config.toml
head_dim = 32
rope_theta = 10000.0
max_seq_len = 512
Each number is 500 + 40 x the weight over its row's rms, rounded and kept within 0 to 999. Layers, rows and columns count from 0. Numbers have three digits each. The size before them is the row's rms in percent of the matrix's.

# down: layer 5 MLP down (transposed), 1024x384, rms 0.0827, rows 507-573, columns 128-191
# gate: layer 5 MLP gate, 1024x384, rms 0.0933, rows 508-574, columns 128-191
# up: layer 5 MLP up, 1024x384, rms 0.0918, rows 508-573, columns 128-191
down507 099:544487465452445500456531499539482504430532543536548523457495474597551506542509564502442447551490454459403493441486478474494434534504483511484465548555457418557540462451497526481550581548519536
gate508 097:468475509506461511473470507501545499507478477518421542511503473503489567535462457588475525481584495534524463527504601470499517457495523392526500531551525403490503541536472478468521512465496523
up508 093:512428542523471482519518527484495526558491463485418530492508492530536546548535527537534499544495483540519526548497531516556489478514511463477427505470525480547553483457543463550534576507486552
down508 096:502552506576421524454444436558407501445521538510467540509462573580513465519534532559500524385499488404478461546450511529616586485546538540486474512556533493481597504418483548515531552535524467
gate509 093:567476496536443561433457487508535547459604536597550535554554473488470535439513524463557509536496458476467498461588464572561516456477578531541542516491490436520529488440494483403493511550526553
up509 101:489505450500470479497493507548484479478449533517455519483433503453486448544599541515528551515475393504440464368527535508569483499434524499473544550475468525479513516514414561484410539501506506
down509 100:512502503465489500514446509445524509509559577467600515522505470571538476562442521511504546464541459476400501541520438506434514525486498509392523542488489486548474456521445594544468501469540525
gate510 093:476487504502488520531506531460519407504527502538442574541461494474463516383506497524509482486555489452531546462494487500506499519551521524486526454428418487594497492452485513394473455503552530
up510 098:481469493451490541483500430485468527516474490503473509479504445556546476475413601546504506466488493532517561469500523443449509534497501483476516517441461504479501466477488504462495518516521566
down510 100:505511492512426499498482489418535474484495425524502557478554521501641507479487577507450513572484502533548488462518481517473464556456552526503451398430475532486534543547547526448474503487498450
gate511 106:453484509428588593489529533469481481438543511509565528496486512476507559547451510483515505465523553529438571511532473480538516557529557511520552516525531515570511550495436519606496492487552525
up511 104:509486502482470529539527506429560458499503539531496531483497499512481504477445485542498500479549471489545524551543486482540521471488497538504481466515508481575464500625514488514490522470489451
down511 102:514485477529459557550547497489542512427390501484475491469533545497417460494501501545505496544489501496476477543508467494498486482493562571499482482534479510526424540560503500573609472584464428
gate512 091:522563511529489484433453500457494465532469542566577546498520538531429568519523490433552502492541458463511522491479526523463545533557532419461509496531553489487520554554474496481524509550424516
up512 092:423509553534516502428481492541535502570509504508480473446484538425476478471530509424478487503502462513500456524498470446500500550517476507484489489454525460483433486506509510490495527496455476
down512 093:461487526512517510447454518470437489451508542509490420520490539445508523497496463469427473590505488570496514476570405456518420490504460505523503521470544497483477414477544461563526499437543549
gate513 097:491502459477524440402503423429470361576530487476432624499486473477482497485537586481503516469520560501466457516547486510546530473509511477434473578432519568546462484516617579451495557514477447
up513 102:504467488501392515498467543472508516510449533510502474557536474418499425545465539460446574579518509599541542476443550480547534514554506527568476437508493500538500478515537507545353456436376507
down513 100:475525462451509461501511502533450452489552567534485473477581465474515436518478543424517561526536558524470573518452496535493454448467475440488534455520494519471518431524489438455388523520488426
gate514 098:497488580482534501543531529504471453529497504382495469465458486518474562516503515553454535441553542439521488406413511438534536506485485512487489517525468554526471494517472428483512465519502504
up514 098:460409473504543453434540548483457487488478537539501580517478513479561486506575490533530502552492472424532518504470461366485520567479428483489491504441530498460514505549480559523431481538531512
down514 097:524490444538573478408517498505511491481446533508554511563508501512485493409497527476506494526499541539510542528542474445443566513560457485595552453502524484543517523519471514461420565488549560
gate515 102:495505462486548527553501576446522449501504530445498500442457508464483506531515519435510487466471463541504510456546530501517493515508510513517592568547459517519477469401467506514533499459520490
up515 099:464450472505507521477529457493479475553548525425461438546538541513520489463482479436553512441509531507474539464457487504544532339559489461473489443477519549555548539507444388528489497526514547
down515 103:513410476534483485525513471460493467478516484470507500486520567518471474482495465459538465610511515465504507487565564521536498413490537502496461461500547457475514572544492536483327598522491462
gate516 098:557497521484519505512530457504511525578440471498519459543561489510524498466467511556472524404480467530496524458504455514462531445492481530552465486481459464442582449462506614487515454549489493
up516 099:463528521556496475574457514506520499504430487491451483577471487498468508494501522481565464529531543468444417525480437448512523422600540508497533469521502451503514546500590521485485439461491503
down516 102:508550462460494515392577526546599570465446509429552570489495543446478564470586488466535435529475525523517487434532462498573548556468498521435547480438563488492554557469522546498422522504520498
gate517 101:508494573530467521443511455612587484433488519405458550520510481506387454427518428484514492583512539512531449525453524489556484468473524495509455504478556482506516461511453454538489592552455576
up517 102:446515558566509556523552525484466542420442484467507517539520534520508441473514490412490364533461529491488516505419480444516457543523506554486495450487555522511454521438500490484409541432417509
down517 103:472530598517525497534514497583536532495496553474530486525585482461514536510556465534441489518501517582477481426474518567485534431486486531451478544508537461514448529458545524458453503494457521
gate518 103:480497519450478511536448469445515519510460579404490531507471449470479489505432419528481548549474460459495496430578574521504510472446484459508556496457476489560512442491540512484484483461529493
up518 101:481445425469514483504538472475510488508552523498493562523447529463492521553493500503466501557399527476510492511418477559484542511497452487556456523458482533536461579541487602478545561536507515
down518 104:527525550531503483559488473551483483518529523462478589446432548477489454514548510562445488525473486565544457458473467474499489516469554467513514457403434483547483504511474523511582427441533494
gate519 099:536464525607474482516453479500447494574525498529435543476502458507415513543513569482483503495523480495424510514464528458499514509523571481506467470518527508541516483538538505519519499515472485
up519 100:419551498475469511518483542539566478449529510503488608538507477565480464502545478379507536442445439474483503479527522443481589441536534524479520527506557483606469523449498508450476562514500470
down519 100:475511498530441487422405582427503543484518442486508533526494529463506518455549535482467583479545543493507475519525551459561544507537506440434500500500551509514568439504515524536458553494497434
gate520 104:468496447471507556520557472581500493474480534547503493539426394493518510521518410528467488484434455531473527436520489509605465514501445508427449507541508560556500495482551509554493477586454553
up520 104:497445510501539475512404526481493538501504502440448506448504536464567461512456504493506534508574510521420520513455525483498450465456565495484540510506524477439437493533449484488526533463458450
down520 101:532497485541550504565490561438518481484435512522533488516478548448547490533464575529455505504436507458447503472515476584568470478447544487471478518517593499489519492572537438471363586510442487
gate521 109:515479532555492486512483515576490521455533438382560477461545534460467492508568630478521491556494509595544498415450496425504538420377451510535435458445455531513501509510523514467533537502534527
up521 097:456443526433493462534516478456552482517543585530494514522489422464515494523560455486521499423418397493542604498494482451502519514567451478522537491552521503462526487498561463562482598538533478
down521 097:477495466470439416518520497472396437532458534615478573510493453471425476470489490491560471551499482466529499512394445522458453472489479484483473501452491503539529510536495451534439557437510522
gate522 106:480474494475525483497516523579502504436489510498522522524517504516590447458439528508535487474474478539462482463559432485407439470464434513475510469487493448505507525441370483475546491504537476
up522 102:549525521467489488555498547465541481553497516496513504563538475486484566487499432499560536514586411519431458482489442531443434521485532529536490544502545512461511490499502506509494577442514515
down522 099:513499488520549452534572472526459497559466445510533439470487521483498514500503485515516534498513475517431424471508487546579462538491533443483525586539432472474420546503551517554523523530567388
gate523 100:443553538550424509463530419495458513534571527528483448488503493441495473538586529452461496450440506434518567529499503467504541481492511518452569542445506470481466547567503536571493458511511500
up523 099:481474527491482444431474536495456483469454490518486467487544526549505512458509450534489516470514517521416502540466530541489456587439521465533547515512458497522455567520558509469457482510377507
down523 099:520518575443410449491536518520537491546422475445512534497532440491486494461518517555513484444501467495461495498462604505502527469487523516457534539487468536477475525439522512534517579560487391
gate524 098:481508404409556572442486521543458400542525500541498491515495470502445529509435519495443453547501515591496524497529501482493536481460529463485572443577510470488501521525413514523530461538473480
up524 093:522492432491468496525556475540559532492473442543479537478494490539557529417471582442484523549473432556551474486559456509525489454535441551485511469547479524543551472540543541486535505538542529
down524 100:492497499480467484480496537541426506497494491568495546443468453506592512524539567537438480518442472515541505488507443533544533433486457452550525461498494498534560475518484538452593502550477502
gate525 099:640469498498509484611429533507481479484543449390469582501489486527494524450523507478484466479527496459496477467463500455469502502488590591486484495478545519459490525558470496497486515492496489
up525 100:580555466478486511537519576465470458468469602475520522534555515482536505488454503514518397537436490398521542548507534542565493498519476606524485544446443487470465471456449479465485541431498477
down525 100:467480494548526440433535520412450495482500561536534468512477546541464456526485548536473498525523461487518532502440511483542526564500493568443508491477484503586523515447490546493530491447503521
gate526 102:516540537493439454473491436513506473517489500469486518507509558519453549463520421462546520591561527477509476532565498438498528490537508495497498444530509516465526363586553468528550511498512466
up526 098:470482453503491443471486545489484563582433531508507417462475491536550501544449479543437539465551391525538581454503443525521478434535573480434508464457530532571486566555530473408463435488544484
down526 099:578567456548529506486490478505543566566485508454480436521440491474439504480520546496492530491559515518542536439544480506554487517526560490515500550558538485505446529552620501499526481435527503
gate527 095:479522498494534553508432437422431444448517500531445619555479469519486436432541510460545453457497419519501425501499480496578507571537507552454495493496486421546533485416482544511509514533552508
up527 100:521471526548492539554489493525548435484581503478525498447519513529494562489470540499512492500499440487490496451521514478458475428521520480512503510476522508525476495473490496531414459528489449
down527 102:465429472524469500496490558550522518481463456536428487491438510485539509556517550503514502522516549451478540446529476495481557519488476426460485507449497508525459553519468523461462474518512474
gate528 086:445537505488505492557454553440530493498526458444534555483473565546479465468514542481462434498504517446544576509472470467481484527480497492580504474579517534441547450549424491542452511459505437
up528 089:509451505503532489526493481554458508554509472500473478514553445438524527480478560472508571609427478494474428521488564539518460553421495524503562513524504516555481535413532499511489510545525548
down528 088:508497459451530477516493442430583442520406472556466532441403452508560488544506469569541490549474515464469459460542466435477528517523493488430419504464393510602473492495554540515558515531457471
gate529 098:481543482553473522481524544455545460476581520469452473474441485515479563526496544514527543449527454540497518441533568503579545611483434472437533553506526480534487456437530495513456518453489417
up529 097:489486562431501504518475476522495560463522507419492539410509463508580452498531546476510552559510533543521505433535453511532473530530473528528456491536512473526462511474462475490519603503499414
down529 094:462443540480520502532489535540487440595558518541468507477513455498549472530475498377481518433520438520529489546506503540506493465501509440536439470466539490467510536538451544433427526485493483
gate530 094:531582532519501554463562560471458462610591466500484493449497498581506508519532544465454462543465464597530429489514580469531510504512564509509459504485500545513479462479539483570548517500482515
up530 094:475481462533522557496482480472457538445541536527491493503524475531561470409518477611428532449542416499494450458461523556481540487488467519506528558466508482592484490540473500504527499523457440
down530 095:498519548503455441457493473604605509503495460488535567525571533524498493460501502490518579515533468489470495498491493457528501499466494501473511524405535469492421500473582463471534451470518492
gate531 102:503498532476487500584468468467495546593501505509452505425573498468476504465566576432494480531456484516504513484485517536537481475455529545469484499487498530492491468501489457439520522529445502
up531 097:496500536536603546533463564500482455474453499517511569505525497603539473540444483449499485504498529521412572504437482497525531447564531495433461547466535501558577519497528493479506541446458484
down531 100:473490500509502554499527517548525486433524525485542466550450515475410516453512486526588521594468482560478520439540521522523480552520515506544476445405530507559522520473490500521524459539465561
gate532 102:451488516522463459487459565475517552476438514451493555516512527512452476505533477522477572481549523512489430496480479470433487515471473457527467550498495462404501512504497460545547503497499524
up532 096:551532507479516469498503470539499502568507462476442412498516528475531505482446482478474431457452513609501550478501456491481513451422471476485535523536465523529496544439516454454510488538495518
down532 097:513493549527485513491482474521460537471513433531456453482499472448526462471475476538561509472540478545471524503511510447471461517511470522439433514475504532457463468528516570463321425504490597
gate533 101:459564554542547439462522430485569478481482510503488500461550496516508514457483504534504531451520500639559501529486586452507446559543493474540432454525497509482563437464513485469460536485444512
up533 097:464487533511465533446539460457485432497457502505526472506506436485381547447535455494532461549491524461393483460488528460486458413488562435498458470451435453409542447468579500512493506540530504
down533 103:471495471487399517490518536498526519535602453443442477465540570474473500479541510515492486459447497522476534486526487504498440579530470535476482386485552540436434501476513563403469560479458523
gate534 102:422532477481501529475521501485491450416519476492590508498480461491481515505503506468445558514542490507480498580492520541562604602536463412472494455533551542485521525548464466479513472502517471
up534 101:534481495526535438505486525492461452486498563510494501511519544528439554493478492427493555395433505383504545546457581522506583614526495530499551462456538526507472527545519509481498488461534436
down534 103:543539586518516524569466499511490536547459429494516494549541489505442479484533528546507518476513381561553448524524580499538532585522483476453452518530507518526466421452533488452492464479443535
gate535 107:451450557514526533515489484487462487490571476513497469503505521496474489488480479439536560535508510520543471530499522473558503488488522490570462515483475437554560512444587507495512537579500600
up535 103:495529542394538470503485475534571534425426424507539491553477493486511477462458468510529490483510505509393562573470524454486492487566522430518475386477601403438516488539525497441486522520529514
down535 100:499539520443455444473505520555557502489492493454527486525414543531498514540485546542556461415475447475520474549537472502490546516503451528469514445562547457527539506537443448461478529558500502
gate536 100:535444485529532497441494449481509531541474519443547487547519447529369509466528510488532459477449511470417558459491540515542503485497619462467481491479402542434460427528433457461518529537543470
up536 100:529534521528527489524432582496522438507501501475531449510525500467469406511494478526463498483528496483482454555560480477463442473544552402572540624512503413509450544464515451529477526521543527
down536 102:461572517459542548561525542467433491511504524520481485478471495491424438466479436492456557465517537485457497503498500477489534487433499567457535551506486463514499566506490497470462571392552515
gate537 100:467488546447471451442502545560487536504499507551434527453508509518522456498447442429488496510568500456491512499485541468553463480521492500500447463446430529516490534549496487535504494500539410
up537 099:478509517480448522474509508542425432493528444451586549459515471538444510533522484518497412529508442462522461428521536551445539532482436541558606494426592519488478478498490502544445514417526479
down537 097:453576511467490521559476488426473518501541521586540446487635425445514540488545432520506432466490512540613518480510459483552429535507415500534532471476494523470495501451509533591421474424533473
gate538 100:511441514524431547424527493468464464597419506565469488527485489535493549450473452558510513552447449456467514485515547494503566492497446509553522538449466537527571452515532531487492476524546498
up538 096:479512500518507558485516572462517506530501497515537530449499504478554519464490508466483522450488482455524596547406498478507441467506531519491484512555513456471477483532536509550542424531513477
down538 099:480476505464534540513591533479444555493538493536477476454500492481513564533560528491482527537587488518534572454472482460521446536486517517498410446572530472477439506517522484488546477509505468
gate539 091:561470521460503506453543501504451516530574454526491441480440510589476513488517488567524517473532543512608470458520491548494465542470597479570498484479491512521513513500507423455514477573469486
up539 097:473566513416525502542511546499488551471540401511510433518542534435524601510486448491542476579470516481553472421498503536530516473532491412449560493433561479478407467482528463452508457495479526
down539 099:486503547488567477530494497511498479494494484485481434495509502526515495513496481451513482523529551507535480506587474578505498479491494458443511492491561462527461542520484481491568402488509468
gate540 096:470483531480455505481504465466470516548518517591408549544504583482448502485473499550498587541553472564463483526461469470510494396461472450501514550506548526534520556573474507488516432512445502
up540 101:540509470474523539483511505426499528493491439533445499428518563479461468530567486487530508456566554551433594510487464523526520406498482523465535522531506519485503519504586477491504451533512510
down540 095:510437486469471548481511569401553422468525524441524496488537548477455447468519472505522494525466536516523513493446446528483479480543557566482511531448483456515461527483532498526575478523431469
gate541 095:527450485529540426554456440470505562467523490523499513494485503501507427495452439482542512513534526537572491487511534482529479480433440499552410492483451487539461554544459538473515544503540482
up541 093:486492436495484502559444565430443489486529603553502520576512480563497501524580425504460470535512522511522550516505525569437482524414467480606459519415524480491535469528512511443503543505477533
down541 093:493512519502561395480494528554542490561498534473606504563495499458544539516488468520568526495502524569543508496494488496492508542487493479540520548456585539485546534486504431466525507570572439
gate542 103:477421540505482494469527504504563443506528433548521521457489532504541510466418487470478455556490454481517447423507541503394478403496553495522508488509479495576509489508494500499569449546505522
up542 103:512476496449461519489494491545502427524519492501453508459522489521563496558496553435538438567530560501547590402472480514436546457457508467466434551477537503553532463500544515483522509473438439
down542 104:492478507496433571477433492531538466490524485557538488490476498504510467566466486505479434546471468526500529468500452434512555525488547498464498543455518500515389454480566467478546411470378464
gate543 105:488491518551502465359550494483480535469539486557446583519523510488542492558502556495571491548513556481490528457429471469494499558475482550496485501530602474469512546484526529492537448506441508
up543 100:530453542555533496521545521441501508516545522494434486540560468454504445469443510475553466570452461438489480475477499534515443467460464482486445531519488497516516483473581491549482501520486485
down543 102:495483511575529479414532503534484461419539513403454551493516541484538453513527479476481507515484506475543478488515525459486477490476516477482458520457488479530524392519523533491609494504520511
gate544 096:472554437486456483483471481442488394546490526440465504469503452521517536497482567494440548437512519505536459500491382446475543530475522536462516519477435520527540470569529473463483577490421515
up544 094:534462491475487467469483526501450452491482489494457507499478505523495518537510508501451565482399556508468555556535450529488415551564539542541472499503493471529603490529530476516457487515469460
down544 098:575499493523485501520492506456572512444472522559520486590508483511460508497484483466498484454526536493545468505532431508477527539525521527476506517472505374526544515471487442482534468449476557
gate545 096:535551509502480433515515441517457597496534544519499550524460513491560522574493473451497512420493456578500514535483480504471451566547573473608508485519474390520514518519436473558601504484471539
up545 101:531509437490451514543532491498493555591522510472556493538556502414588495585505562475575501536498521538413499520507478421551481605488492519490466439501455500498491501425568532492493500439502472
down545 098:486436425488421464443597479525500533587519474497498561448539522466426555528536512478530474525547469439505501515484533521514482532499431513482487508467478472484503473504545472434439535419494526
gate546 096:471565580502559435442562460456476463531571501488524471531506477565470448497533561475518534448478501429431476427537526480453463527511549498415427547463501457534458487498458508468519531450530475
up546 099:526504440475474524529536582526479496492510458465556487419537556476438539517483469526450497473596485521587493500478538522547447414492509453509498530459525468462505477483558536470514584523481481
down546 099:547459358507527495447495583491486484521409485485491504458538465499446537574442421486492497543543562464571444550381545503482523422517498513519470508529524445508451548494595497512482501525513523
gate547 095:490448507462428491455500434454465441403559454525517587512471507546489512459451498524490538391508461485468454485496491479411489449441503471454598480570509498447540479540507511395466532552466476
up547 096:467481536473500515507460513569606550494488424408525461505503471543516444517532466521532518503481485466500510484479560542505536521472485530443464554509438487462510453540471425542450561472513452
down547 099:416488506523502443490504510449497519453536490440454499525473493510455479600537442376526581517478490591408523530533559501435451442513487549551492524602483464486528517505464563427553467423509558
gate548 102:438564488514475516463593579533556534525438569487521568525475450487433527490506454504494451485505468485567513444518519479467502490503542573496481533489488548576533520498507405541522429563601532
up548 101:544520443490507511517561519424505510530498571516441444460552535534453491491474477523503582472542517516446509562496465447512548491552535561508526443486492513494593513529426482443530481490532484
down548 101:518541481556500482495427511503522500534543538471576519442514493615497480546528545496487514475482514529532454457487548497525518419515462543545483536503445541438546450510455460451478420519507474
gate549 095:519488522531466495578533507533530525495533529431510467560469480480499468569431532472471475511545496504480509436550501559468508450488530476535494536500509475560498565582456541429511500533446421
up549 097:534503430486503462544502463462461518437554524548498575462557508515518476557516498505493501516527527540468445413493506468483513472521481373569509532496558471505490530463554469541560499500469497
down549 097:507447455493609519497474524501539503497582528458539471521451522500469528539518465485533491510510570528488467461562520544500513561430430457489548502535484530541488533501525488531683382482510524
gate550 098:422522469529445468493578500486532468456492468527415500505517491515535520487462473527441499541476426451511524482554546515536482481469518499546564517557453534485461516505523509494519524486561503
up550 097:485445460572495482493498450528557518493512468531519448484465434480514473426580586500557550587451484549413519567475513536514492585451543465550445541544449500526539455526506513555473499503509455
down550 098:458507450519545484460472515475577487509483486599521446505605517564472530459512402621419459512487449471462548468506502472532488486497490518585492567482435516443528431515613524517474576525488508
gate551 099:450558503468480521478530511487508489576514478567460462510487566454564561467521473489494501519546547505479518491516483479539546479474473478581506508476550442558518427507507484477581531482524501
up551 103:518540553400423550449488500459499530536450510512523504516483465449508456530495517492496507541483492453525508548461465424461459512469566476559464463447528485448464476505520512455484477480502539
down551 102:483448535464522548509570552452515507457442517460551472469510488429537498491467482455463515484545487522484490545483437509482553569502505473539543522446520499452503518492519491439576544501517449
gate552 092:544460480419526498523513463445519457470525458489489517505518519515558470519460452536493600473477497481554528557478515522544491477382471493492527590543466495508525567457472476561534498546601552
up552 096:515514543537528471535454523434474451478513482516516556508432457482551523502564516538545397504491464480459516548565561583463525489505460446592516493543519497504528488492532445401425460443499519
down552 097:481505545453503460597462424447506517528492467502509538491488498462499533472547511516473548576495482530474499459558553461565435514491507507421574546463456535533548492514589504492499508498479418
gate553 103:440459556544474526534545526460537551541489476496514465431456519566395506533542528560564495540526430500491532460502491554488566493474521456475499539513534570528505481430501507510485482523496494
up553 102:512513527563525476467497430482517495559486493504465476524530483494473552499461574435545472441459495543492531522462472428553524492511510538497453520573486475520493450577523443599456493493465567
down553 103:514525477455497524530468509507501572481511454472555495532495516561472510502477542482479535427466528491441538551422521516487516460492527593501469481506514534469484530540499534514381508437430458
gate554 111:490505505504555490456525512500607548476456468518522394540494458438456465515464491527508507485497427498513419498510463361444571508402508530612490463560489492513507491469462516396490470507493510
up554 107:553518546549457499487504477511444505573514480484567511515520556538476539502467529545495536479558550499521433506474560395509573482540475494527490502439448491451400530499503466493477483398603532
down554 107:506515489491486419500469496477470481491550482493508586541525539444471467504483440510510513556561518466548541440439463501513489501536491499427522544481493445499469479573507510453349454508511540
gate555 103:454467489486567555507497440561500496485558517512510510545497492518562446514460543514481564460525420585507511485452450483496451494412491499497454584466530509568490502470422476551518512535501567
up555 104:523521511520434475525492573506485427476510427443493505432548453467479507452434427543543511489463487486396487493536511483500564532550484527443484487488491560433517513494484527497596496437564511
down555 103:484477468525446509533565487491500474505486476534536439529525478511432515480493468543442420531452507455532485550519558502551553564565492459505475475571428471514498555517442546442518507497531416
gate556 102:510498491488456538468486493549486543484517410547588538509523537510549526543478578513474521566532522470544492547451570504530480544458575568508498488480464511477464480470489470481570477493507473
up556 101:508478572517480495527525506525509480466496396546479479512462505470522571482498531426481502477605562511519443523504524548464424483525455486523502576426527515496489419491545487459566591517470461
down556 103:571530457454480524542498564458566528485574548440481561545471545510456501540510484517462547457497458474458520560490480512473499530493496570513483512465523472493528465472432520470578523495589485
gate557 096:483486528485572567473445538505477443510515465517422511542503478464412501500486551538469470489492539488497507588560534449537498587497438482476430535465556535494455419511472580585553523407563490
up557 095:455435509532520474521453513470540517466545520581541457450554489598442560467508510509476495460493505515521514509490424512549445513468533525469482627480485462454515501509412471484442503482537447
down557 098:485548541469480475429462533525513494470518527533526500458449541516487485434511473511492519393523501524506552494477506578534576434504562464440505470493475470562437602470509476527546514540504482
gate558 105:503562470505526523498446535541512495526486437500487517438544530430558543577490544490419458554481521528503506420519589460516491502550532489511464483474551485537543500480539484482472478508534527
up558 101:480559456538501483535474534489447509462519471514409480522482441483536481530510478540486484540436492459482449457525462509520515433525491537459484505483551504575579543497464441486449520508446518
down558 100:455511506533462471428488497498514490459572523467554546470458555481551521509521589494532533376511521455486548380514496530520545480548474457440533514489481452539546513537463504460488437457477511
gate559 091:565587522524523490463489522538464590509541507517439538443486481487482545539536510505507484493485454544547485529506526565556569498480508574472531489521535503523531530465503485486517532563557523
up559 091:474476500593571411462387542532494547465567540520461450521551490476457523494539484532485572569446383523508446529473500545503475512506512497451505482566497458508503518558494498471537519548523481
down559 089:490439500559570513472456518492546542449422525481535514495453505548416492505560376599433521560499490536459485443470532493510498560514495546480537546467550518571452440525479585476710493492528485
gate560 101:561516460518568553520473505528478499504545466401475499494491522466562433513529515446586566510484493470469458523600455485493533584517567501494457458486486577441491507538486558535514507538608525
up560 102:458474488501473531553497511543475513456445468475462476455507475484483444477527485440488491546450505415506482482507489463520569597508428480454514504400580577543426509493493536483470478429524449
down560 099:579540449501548437535394502504466509451506538508474523566526474503464528479488487486535517465410525488606517538459498461472472472536515496452433467457421438464446496483578585486601491479502526
gate561 095:573532614525538461504512539547454457488526511503475501497456439484487505492573466475495483460521436482487486499499548495555489570460520479589495526524511517436546486499465493540541537476506567
up561 092:506460443436524515539531512507503536445596497503535553515505455465565469479472587506483562596517561494565520483508478525487450487541572482499527475536449455512403514505491519523500504503484488
down561 094:507466538486501515480603519438470501476526494518411471501501512453541502518512469524512491527543524508482487500411496528490494484469567538548462463535509504543534438549531481524514496501474545
gate562 104:486436525497481459476489412523544490543545534468506533423489479511523480519538491470499527541486462546583478495530479504569563537549431548445464522453533480516497526538509496504504541449449485
up562 102:539514566520493513568486501489450548475536487395478484480416529521551548495617507513522483529438512612492484441465575509558574539534467500501487517455462454498454496512515458399546586472564496
down562 100:506445523467539492510495555519499456547501556454461526428561503523498527499508553534468456484440521536532429444454518532496510431500585465513456499458503531498505511457511474502531491548554483
gate563 106:468444480490461496527486547504508477440536532491427516537602442515499561543476504552516449525528508470538464467463514509516490570533513514508540504543483578486445496553480480449428517464518446
up563 101:533438470483513581471528426495519475496594527515562495528538546539559485528514392519432439524530555496525515463527526492609512451498514516503457574501497493467533531487507479554515506502495500
down563 104:483498510458571504501533505484498466475459557526432528508475545512504488494487456450520485544553506478493504493491474454536522546494505426467510485532490542481471455433499447535620514507503482
gate564 096:536469463515571499517510502505458487440527436516485476519499517526493516514544514552551490419433469514509464467440510526497480541496482489527486481424559467500512564532527547449469443506484501
up564 099:506492455509520503490499503479452481504435495504516473467462481469502525492463537491563497456399494486526548512524450491478525541460472509512466552466534485502563494449522548410461456455462539
down564 094:459459524519503618571548481477459514478509448460496449467471560488512487542527518430533485476496563512530522499573550464495487499419529496456497541472569467421499537493423453483562499487544481
gate565 099:466478459488450483491495514461490513490521489547515437526470497474527544508509456507514483474508487451523557506520501537495526481528585527517527472417458502521489436527521460512525510512480472
up565 100:471573533468572469536504547498507546559501493490529531515454451469529500460461435526491408591473474498516524496556528512525509486545470502519537504482500492526444425475520471515531558467578509
down565 100:426468446481489461573556532470525504460528484503564495526444526515532524501473485486432503441583499460496496441580554471490536478464464564481529527554513473430534548493476456519507506479534548
gate566 097:478480494495446534506492548434543472419499473505507487449451583433429523495505551455470501529500459532536518516526488448527575472532500546504552550545509569547514518434581504528542432491506479
up566 096:476482514547487478561483500569513517561568519497520504490550481491487526530514506481584485464491495463529450512483519495470485553524512480555481475418482417507497481596466470510472523487482627
down566 095:489546456491519577499495432482404458453500520544460504521523504478555460483470528471486493468573497451429504467410532528473426508489549505557495415548522565536460420525519517487428498473549511
gate567 098:520505522524475511507484461507459448519529515506494579473506492524497556451449444509471597488547498522463575487510454496544489531519522605529538485459418501519518576484509487556483548496508483
up567 102:557511562498538486466525414530463476407476480500534561532501438439480459422451470457473478486434545429495494579498535456536456454501457514505480462466468513497503524560506464474539512489485530
down567 100:451531482492489526410478485524460540497518360526471509527503436469486449507527475488461488502462541508549516573551490453484478467467511522503466515538415524417567567545550483453404507480518462
gate568 106:488552496493515455435529514482509538465548464426561554542500456525509508519484495506476507474485521491498505484537432564509429491534514576501524569469475486505562511469557498512453551480493473
up568 108:513517460539589582472449560531465481494435472474470565489506552458526504432559603523506496491489504458405478513522469566462545520480508477460441461490473461512527530539534498466533516513541462
down568 101:452508490484466478453547491544513516529538524508470519488502549461462493516477472497532510539556475521488550525581488497508577536494528525469501503554560605575473550465567452480397500578439482
gate569 100:470492448504536492464504471488460482502504434543623541478493431509452538533602535438449531516468502495520558480449447472449503526471422519560508488517492514593591476480493490515526567569583440
up569 100:504515503527499565509539521456485499569479487437488475453455550472481518565436564513473508486497492505450522493426510541549438477441486506454468502484460476509529422555488501493555543506474514
down569 102:529549522425511557554483536447477487493461544508487542503453571519483535484502549532444570546528377513517506533510505500480440478478464475507515517438552522461526513485534483469463495452468492
gate570 093:389534532400495478495467514483501486527505541521552460507507464501528528561449528509481458502532523498480575470460465460518521581450554487539522482515541451481446532480490527480459533497505489
up570 095:488526498471555493511509542521538488527511521552493477583513451558478556560530427493515453489565499565491493485496489431468531515529437539565473506513486542479534497500490473536486516536424529
down570 096:471466499461487483464496487568533522492480486485528499465515487553519548528473485508473503515452577532502547508501531539479477508486488541563473571535528533469474545455505480512521518478524528
gate571 107:488503540513443622460484597550501544501534511481548455597461560561410473524501494507477573510476471522519520503506513512528576429505514566533510489466494396555516474534481488508503532442547472
up571 107:456464513486495572524490428554589520474473430521511506518483450499537570485466532488494500415527449531536509571463529513475473549530504511526472473419548555492416515503523450512433449461469566
down571 107:518498460480478555548564451571546471444509449504529473489569465566466532502482514436525437569446550546482502522489530471532625534504495526517511549516531529419568473495476516506419571562483455
gate572 098:502534475512533517532488461565416541515497485476457473513463527480479528548502557541526498435501502563565501474547500466550491530529529518536452460473494533546524524557512462484512515502504565
up572 101:567476499531495490518494471475484484515544503453490457500440536463421494503454569481517469399602474509517459495417497510493465499529553484560490560456456464571496523513510460491453426518507560
down572 103:541516493510469508559531453521525543475504533434509483501459531575535510555543415554489462445445434519520473521482567467482500586524518545482525509447507493463505515601502523463444469478426483
gate573 099:549461481552518460528497560458536494496522489561504427545564432424547497497571487481443496432551507499511491520451467551534546492494508417507500466456505588449506511481483436513439496495507477
up573 103:504524496496509482473508480519535490448473511471583515535459499514535491495544468495529442524520516568415486530534484470494458493443443541504480464451537471502530461581497499588512474544475501
down573 104:508580445499501533546547466482494525540517473494569469533534500496511470522497467519589515491466520495499451506416487462492451481563521538460525427448551506531506477518446485540597521448482415
gate574 099:504494440590515486365528562536535479537563484517523484526519465561525541562514591452511566470454500507542508460485546473505527439451522479538404474485494485563412516495487413545534495557544498